Part of a small language model's weights.
Size: MLP 512 SwiGLU, vocabulary 4770, 12.2M parameters.
Training: a variant of SOAP for these matrices, 3119 steps.
Each number is 128 + 32 x the weight over the matrix's rms, rounded and kept within 0 to 255. Layers, rows and columns count from 0. Numbers have three digits each.

# layer 18 MLP gate, 512x192, rms 0.172, rows 73-140, columns 96-191
129119103183199090096149128121130200152143102129139127102200074157114135106127162100101116176103090112081189144076073141147103093101163185158133204103134134116146151144091135094105128137113135150188103138121090152132084158167099076171134134101105128129045159145109089136216139149144215120
143174114038135130167124070128106124150200134158145085118104125169109142120121141113161167166162150134177111107088171129207142047125096140110110183131151084135111140030120069118140041123132078161146146133128172144087104141108110146129155186106150108142084142140091181170105147108105101098
154181124158143152156093163125137134173099144163115181128196123181159112087174157192143076151104117116108174140082141129143143179150104137143109126101156086121098145073115161147074127111122155131144101163076127136181183165084164146152142086156105109148160103081126100098126132132110144101
208093145192110182125117139107111133124123066162103145084144051058130155107141116165120119151111125135124132107101102124118132122113155145104159124143140175166082061112131124093134164064108175201119089121113095136094165124179084177140152126132108149143115131132146166107105095121125063136
107100164183176148106147101128087150123166128114082107082152124069121119114134141123153099095102112137117115065110148133154070144147137087150112157101082129122152111097129196050108103105132162172071171117111094170159090087175124112116086155092072126159105159132128105152166131090130188087
131105175108152149139139115137055059149100063144163142143169200099145100111120088152101094131098161107119126169104118121155160107104195083171141147090149157116087171153131122119217115079154128103148089181112154088131053116109122132171174125088150098126150105150158154119177068122134080133
100159149095158076158136100100118068136138135103158155104119073150072113125166133090171139115139119106097146096139179126170106204098128126150114164103074126147148124077092159073160110115165066195113134137072140164138146083104133167122138153154141115189093150116151089118129094152153143145
161119096201125125167115214140169091129126102150059107139135118139094108172087145138120144159063167095127099138135145156075089173167102156128100080137173153151132127118160120067088092162120182121101096065135117121097143137085127153154146117112087137066097091117171117113095135128083067101
125106099083161134113156124146101137134154164145159170090138138146176151132122117173194129038128136055184065078047158126071076070114108133124175172135137134137154127100135159085121104090140122135049139074136146197148030143145107115094098066067071147104168132191018184168103190173164113164
119136131176132151135096124082137142126083120109185172173120121153155116125133112136145109117126127095108125124079161130123180170139105090121113193093109106138083136150125037045104113128130157176149120115141134233058079124164114120101174164096120155091108074108147169130160081144197098169
098135087082147123144121144115127126150147163119152143092136127185109165084064174176167053150053071146192103171132164141107124156138115136086171137083137119164136000116114088126171152093123159162102145112063126115121104092146140123139142083142156103130108188174139079130140155107123130138
148105169160126109169131165080148166136128112133113151080160095077074154154132159164151128157149157097097127192128119187139112178134150147109113141065074127149092140178179148114154139110133144149103070109130188133109135138137115123091091102092095132149118119184129156083111100111125093119
102154143119085168076103137212108104105161071160182095117100106183139117135086097136139148148101144106186095162137107111129096154165052113107117185139114158134024143130090105109112144139158123120086118131098136194072154115127160174102148102177098176120159177107096169069164138114117166128
114094124102108190187196152136180147102164095089073131155101150165137121123182151127140143149133139083122047142166130083151137119161100130141166150124109172153098178128075150124147152135172088175144170128130094171123129163166118075120148113164199120079144137116087117071106144120183144140
141141123143158159166132115078121139164056047122101127129139092152163148122121088156101098132179087137115121090151148103167158106125107116128185137135107130109124170134136175107153103158102141165076135138167180126119121136160120188070084113068160194154195135143070183154136148092060123106
140104205124117116133151063100107080169115105134056148088149077081132113090158148119155085107119158059137105160143168130159080085133170060158161156152059118142156101079133150101137130135114172095121128201119174115128152167146130134150155101124121149129110099146086122100125109117147123179
163165112101155121095187085158172131130163176121156113117151126122131164116136155166136128137124193136158150166185145098165164108130128135124122168092077106122132132103176118109151122147103154153064060150118136139175113156172164146098130134103178100123109187095047101156144127145177070135
187145091104143141123063190138091196170133103094092143151164107141149136108149097100139116100140098145138127166111144140137153128124161144123104144138146074105121115136124114147066164103064161172167126140111157131156085137097097120072147153125163118166123114112115119101118128124123160089
123171135136172174171097149112118150155105179116116129148068134128106213075116143149126106055131094108133088150098072062094107160144115185111169123170173090113092168143122151159150127178141146065104095126116083152068119113078126196129139150155153112142117157128058128151097165099122106090
090097203115153177116082086142187141133155107111158056152124109145197152071020105141102117152140104152153108081149154149097103125123080087121104176107096132092112161106124095145135099155078136140091108139121134122139170114144097109124158084156072112160092120151063132096136137160094120114
111097131121100084101189096154207081105100119136094159097113079091108114111156112127126108185207169187071134130134092130113063143089245076085158121134124059059169072145090183150084142197141140155107185094094165108113092080128104141095148106096070121130144148175106126155086075149131089160
117111147118160167098140101175184159119112142104101110123155170142098161092157131137097119193151143147119156132093125127157127147079140150155073121130135118070134164177178150085131130135063153114114102143164119098082145140157069134121107057169157155152055115167135082187087164142127192155
065161122168100117165102113163184121137153126100121066091106106171116069122128152191124134093113135094115134087127054181138121146088171125134162121127112121206137147119151120056063105138158182107163125098139088050145089127166095084135135133121133075155178075115147136080096122099136118104
158111162150177150128173114102034198145145139203119101160164117157140109154103134120075106204133101120080076113121154108131156118154157144052085150140088113165086173132116121111121125128158039089122110102124104169122113183109221063129155113092108138089121159107138131175178141189144117141
130114137148110172129134161128141152146133085163141091120099169113142102085089100167076074184120128211137114115142156102127122160140105114107111099138117085092133125147189162092078164140118146167106159117145100122127130112166160051128103185163149085152175126158170103138137157127166134137
139138162118114115102096117142169117205169151087102147132114163164116133096101149114130073084170115106156128141132116140156161161141116089118073154147093124193124122088178130194125157155152111129094186124155050185122182091158106152145121109182178111113112178109140110134114060076098097090
077026170136134144107082126121134094124142184165063111109166170129148107116143137110051086114165186161107118114074200157143074164121135105139090080109180124130134064134152125098146131196101079179084132117143117124124101123130117061150150149113158089150111180195078116124131088131113061090
141166129141147127125125187116134093168109090213182079124145140108120119163139095120198147113128096140153134155140154138143111104124163098116142144118099151128141224209132139135162117125109087110123096134111151131114123109161109097127149133152162155023122144160127210146095192092130160159
127107072127132126099085123119097110101113123134143122103130095142100129158122133120185060130201144095156093106186122116164104131166142133129127145127106071085115125163170123066107059132111090170098159130097122176114103167184116175127167105106113160146134154083093203134152128062100135093
101114105099097137119154163093133141125119111175118216041181115141128141189133135214098149114167137094126131137128130147109144134163087125183112123121141150126111120072149175154123194161109073150132157096135112131109170118217085091124132138136134143140125116078126078127112161098121116087
096107119103122182097127128098105103161184101143114160208150118115064080139118088187133197155145100137110124138106138168156119145111139141104180129132110085189127095177199140107154160142133121154186098098100107125161167093136121122134198123123102088153114090116087108137097169143080092110
109147101126096129109124176175152125110147184105105130123101137129084125150154133080143125087100111133144187076077188200042100090147142111176107165145151118062096082118121163139053142147128125135129134144137118078151106131159141131090132196059112083113126115126096123119068120115182093150
124138114118177105116110127163205171150073155094044115208169117063123049115112097128074108128110187104114098104120113103134111130074116141089133125106121122165133109104101097183145145133078190153062120142113077091133131127088105078167145127132179129163111145098095095157146147126122133143
139146134137139093131189153155111117106152126101105130095101080172101092118200150099144115073111132171122077136114125139117111135144078125148172161101118137097140086187132095044186095198074170143133186148091100125126151145140053094122138098111090133064092170102083191112124148131161181101
123081144169136103137113116156148092095101148111096168133110162114142124142157129187154127134136110145134156108134113145119138135152103098132166137087130134139114118073115190170165104081123134118152129119156150135189092138146072115089217166120122107130149110141116153075114093079130132125
159122080126123174136130164074172140085160125132104089167098116088093191158172137111170084158178166084088077071117150206115054135143141113050123102161160135118092081090164137115124117183098106096120130112097078118080165128152084122097121100139089205103083138167075184090201033134114123109
170122122130157143176167142032126117104127145122110098133098155109095121148111148145134126169179109129151114111168131149118098159114158155121126123187142109099104155126149117113153101141133089181163152086120122129104155126121149149129177112143154077148125151127200129105147113158071121131
159102124103151173095157117100144156094149110083119132138105164059130167179154129169050153070134116168087108125147109146116107112169127186146137122116092109120153153169069150116164133179175160122181174092158111134061135169111069141157052148146130109129129113145078111120122119112084131064
112185170063152144124149158078105123146111131154118096185162168053094053082182145196139152071148179162093093107151162132194145154187163119166129141138103094107151180145099093218075146076079172146153178094131128115131110129130052190108132229133097158101135121126113149131136153041176102140
099098118104125150111176117168080165160105102111140164103157137100133125125143121094134062121118117172123148139087152147177116120120124125128082121075137111153154151137176067052130135174115108124114127152089125158133122148160181147059088122096135153094120175128130179106087149160084127112
137114130118085120104133143146118065142137115151165116134122063172143130143049113134112144104099126175164129116145195147148131136148171106108126162137130153189127146130102097157118172133086134149095119169078086120080161043175148089101118135167158076163143172096115147081133130085130075123
112170170152110118111141139108124169198146163087161160143160119121110088113170084166134146194158158133188101118104099170142056178163110122094158128115164111153119051129156104140141107136158125130082119138096136103123210123170160136177113183092104103140098130117147097081123162133189161138
169111136126200108208088126121071155209074163119107034134105110090194121120123131162105127178136087119114118108107134174150066084098136105092179121086184134111131140137120139141171154160165114140155204135095171105155140117131095130139079104118114124112052098151158119159137097105130176136
157168127057099154102112123099146089154113135129103155086080163086165134141079146161143158118152149120169133126094135164175182231182165145117106147085111113112169183118159122168103157157054193135090177153150199165143135121175157133171175106117114097070133102124084066109113104117160127114
134118154096083155099120143060144082120192141138178167069129100136151147166160090210138135128055043123170100089148097087152117148144155095115135150113099148123079113158135132110075138121155118133117118160148106068074162122103126113121119095186132095132071171124074106118084091114115103121
093139172166107108144114182100161187090162123157116122126112099151118136071180125119111119098088103129125098140150053102130153118147174107138139153142139134201121133126159110113063116146127124146126094144105170090136123050108077101129182145097102114099099091090149152109131143116163106175
100112186175167091142138164168160172091165150119092116147178072153032117116130134123171139129163133139151109105136158127126139128132070131149104131151210107132166119101216171089108159117097106112155043212148060082176184108129095100121134103098117171155130168166111140078107137111177099162
199154106085144077162156098122132069148122147178129144143151110095156064221109100113141172105151138131126082110152149108140102116098193117107154129086119134061133121130143147124102117144071141091068113144143152085128087113189136114105202065121112108149118157108147164190084141102093126169
133111120114162156116181159173119142115092118117145135147190095115119112150097200116118147141183098173112138104128177139135093200152117155108155117159116095094098124155109112165196110174115091145115086156133161146115125083072110149136098129102141156195063100138147181100123115123141177112
184066165102158103143109173118178067137134152129078126059104119087104076088123120152182116102136162124094139119102072117163103131090104142197128169129133041169176114122117121129159166125141137141118115133161156219112151191136182141128110161119119132088132131182109134121096126130120140103
121155182061057140149138073160106119146152056203151099097213133096107103092168116121125064121149158135180131132090131133134185148154172125113108154115127109141190086177131153125160163115135173140181121143141129080155157138124082184156152189153091159077109150194099153149107091154056145172
107203107128197128236060154089083068146152110106136081151148145132200137068194154114135112118117155111143153151104105158125126179176145123097128143123113132101140172106128096096114161121120130178146123138145115185093166146138179151129154128118070082161179117135183141105147087127129121150
119154105148162138074145090124134146103153181082149136130111100104134135120136164125183217153077132142162138088098097058130095122113165058111127130105197142069108170157107135116138156132080090187054113144104126130105129105110153139119130105174139112064097121104160117163128138167131148156
192116123150154157178149125046143162073146109126125119108124135111136095117123196162102113119113058156099076121123133182087099142101136076129129114093139100131089154131132152100162094093122095158140148178121172030183120158120131180141129090097117116207131083117148117167113088131124139140
131099160060112157141159160116054127103101130149100132115137162106055100049190155163170141088105128069130124171079150071081158113148104190088191111129150140101117154107181141134144149165191138154180140126137105127084095154146081130169092111097126113105133155108152127103096118125151099130
163113106105140147143092096104109143150098157111121160113151112147151162145096159113171173134167142104147137137103132148116141185159152171080142091138051099109138134119133120091122137138157094088170173198129147217134088172139126139168133096114107114084113125127141086099115115099134091124
106142103118100119101132150115080124120170134176094157119134142112128166146140104114173133126187136090136086152127122133124086120162101168107148106115109205082139137140180144116142120144135108184176170136134150151077088158090174093173134162106101148080161109092142180106117164116111166140
084138082192153127093114171112113083128108103123090170140128131141116147117067122133105122121135117078103150142115159128159111156118140060106127119156159086193126114155114134178097178112099166130069149124120074161150068132127155136131153096096071116077127118119154115146143105129138193114
118078157092098111145116153153120131086099099110138142108110116113152145099120141198137156168120079125147108119117139105122155151141142114143130115135160134142183099100183155108109171145101168160125088147153067121113154114101098173099139103113100179127106128142137136119088135100170065135
146098100138162140127142113160120063117106143092121156117157123170168159113073122103102108127091095151180074132122115107132113154138133082113066087130129212091091102127149134132127141092129096114136086114178101111111106137120149129111134120102050119173054144136067237189103118106101145121
140104150095153124170130124137094104145170157131160067100080113087129151110139153121166110150146164167122097089103151159143132167147127141093158165151121135097077057133168125123139184166161159101133061160122095139087122106180129117107128136137148144115150144160162131081171111094164116071
125129123117141147169102115140124150070155147123158124108051095124059107175112089138140149153193123090115152195111126146153137187130186048238161177164139137146124133071141116120110134157088140182116092151151147139117070077126140136134109126113130076157127096162149099108171155142130145146
133061142122201167122131117128166121177162113101148113094130151110186099086101104170163214160112164136162102095155113101056115153118141133108192148088077139121144133120135118132147160113118118103144190125031163071141103142167141106082111095121096166156232148139093131126143165097136135142
105136137129174103163129136052131116115177174161091105176081086123125129139149177064069112150155146069100047112074090062132114146147096058094100087133157142114103149103181135152162143143054131101199141195090085071123143095146181154142090166119178139087143145138025108094127046093148056081
104098113099104145185145105101114175095207055134152098098158127163123126155121115128136141092120043102173158143134146106133192164156152107116103155143144111127108124156110094122179133188159138152123112212208133148130139147142144173129128054115119089107079113143109101151085142099159042118
093188149147171175135122086122093177119184066144134121070199142139146088145169110146103143157182062101127149186157104141101162103093143187100128135150103119143106162168148124093160158127138160187110108126147116180140180148120151158073168140130125130162125147116134167187181169107102082138
151131071174159079144135102172181151146124195176158179122161100139128089116107106181135109124117116169065141146133156092109106164159130175085109136131147121091136133176117196144110137126154063156084134139173088131122069151149107117113084071091125114114091145081050157153064135134147135102
152134147124116119174114059120066116120109070095100157162120158103127121098163143155173142151121155144135067117155144098135073082102151149106116152054143168181139190125130166169135136115118101196126140114135118123099127123081137116096161071151113159095087161109100123089214111113195078127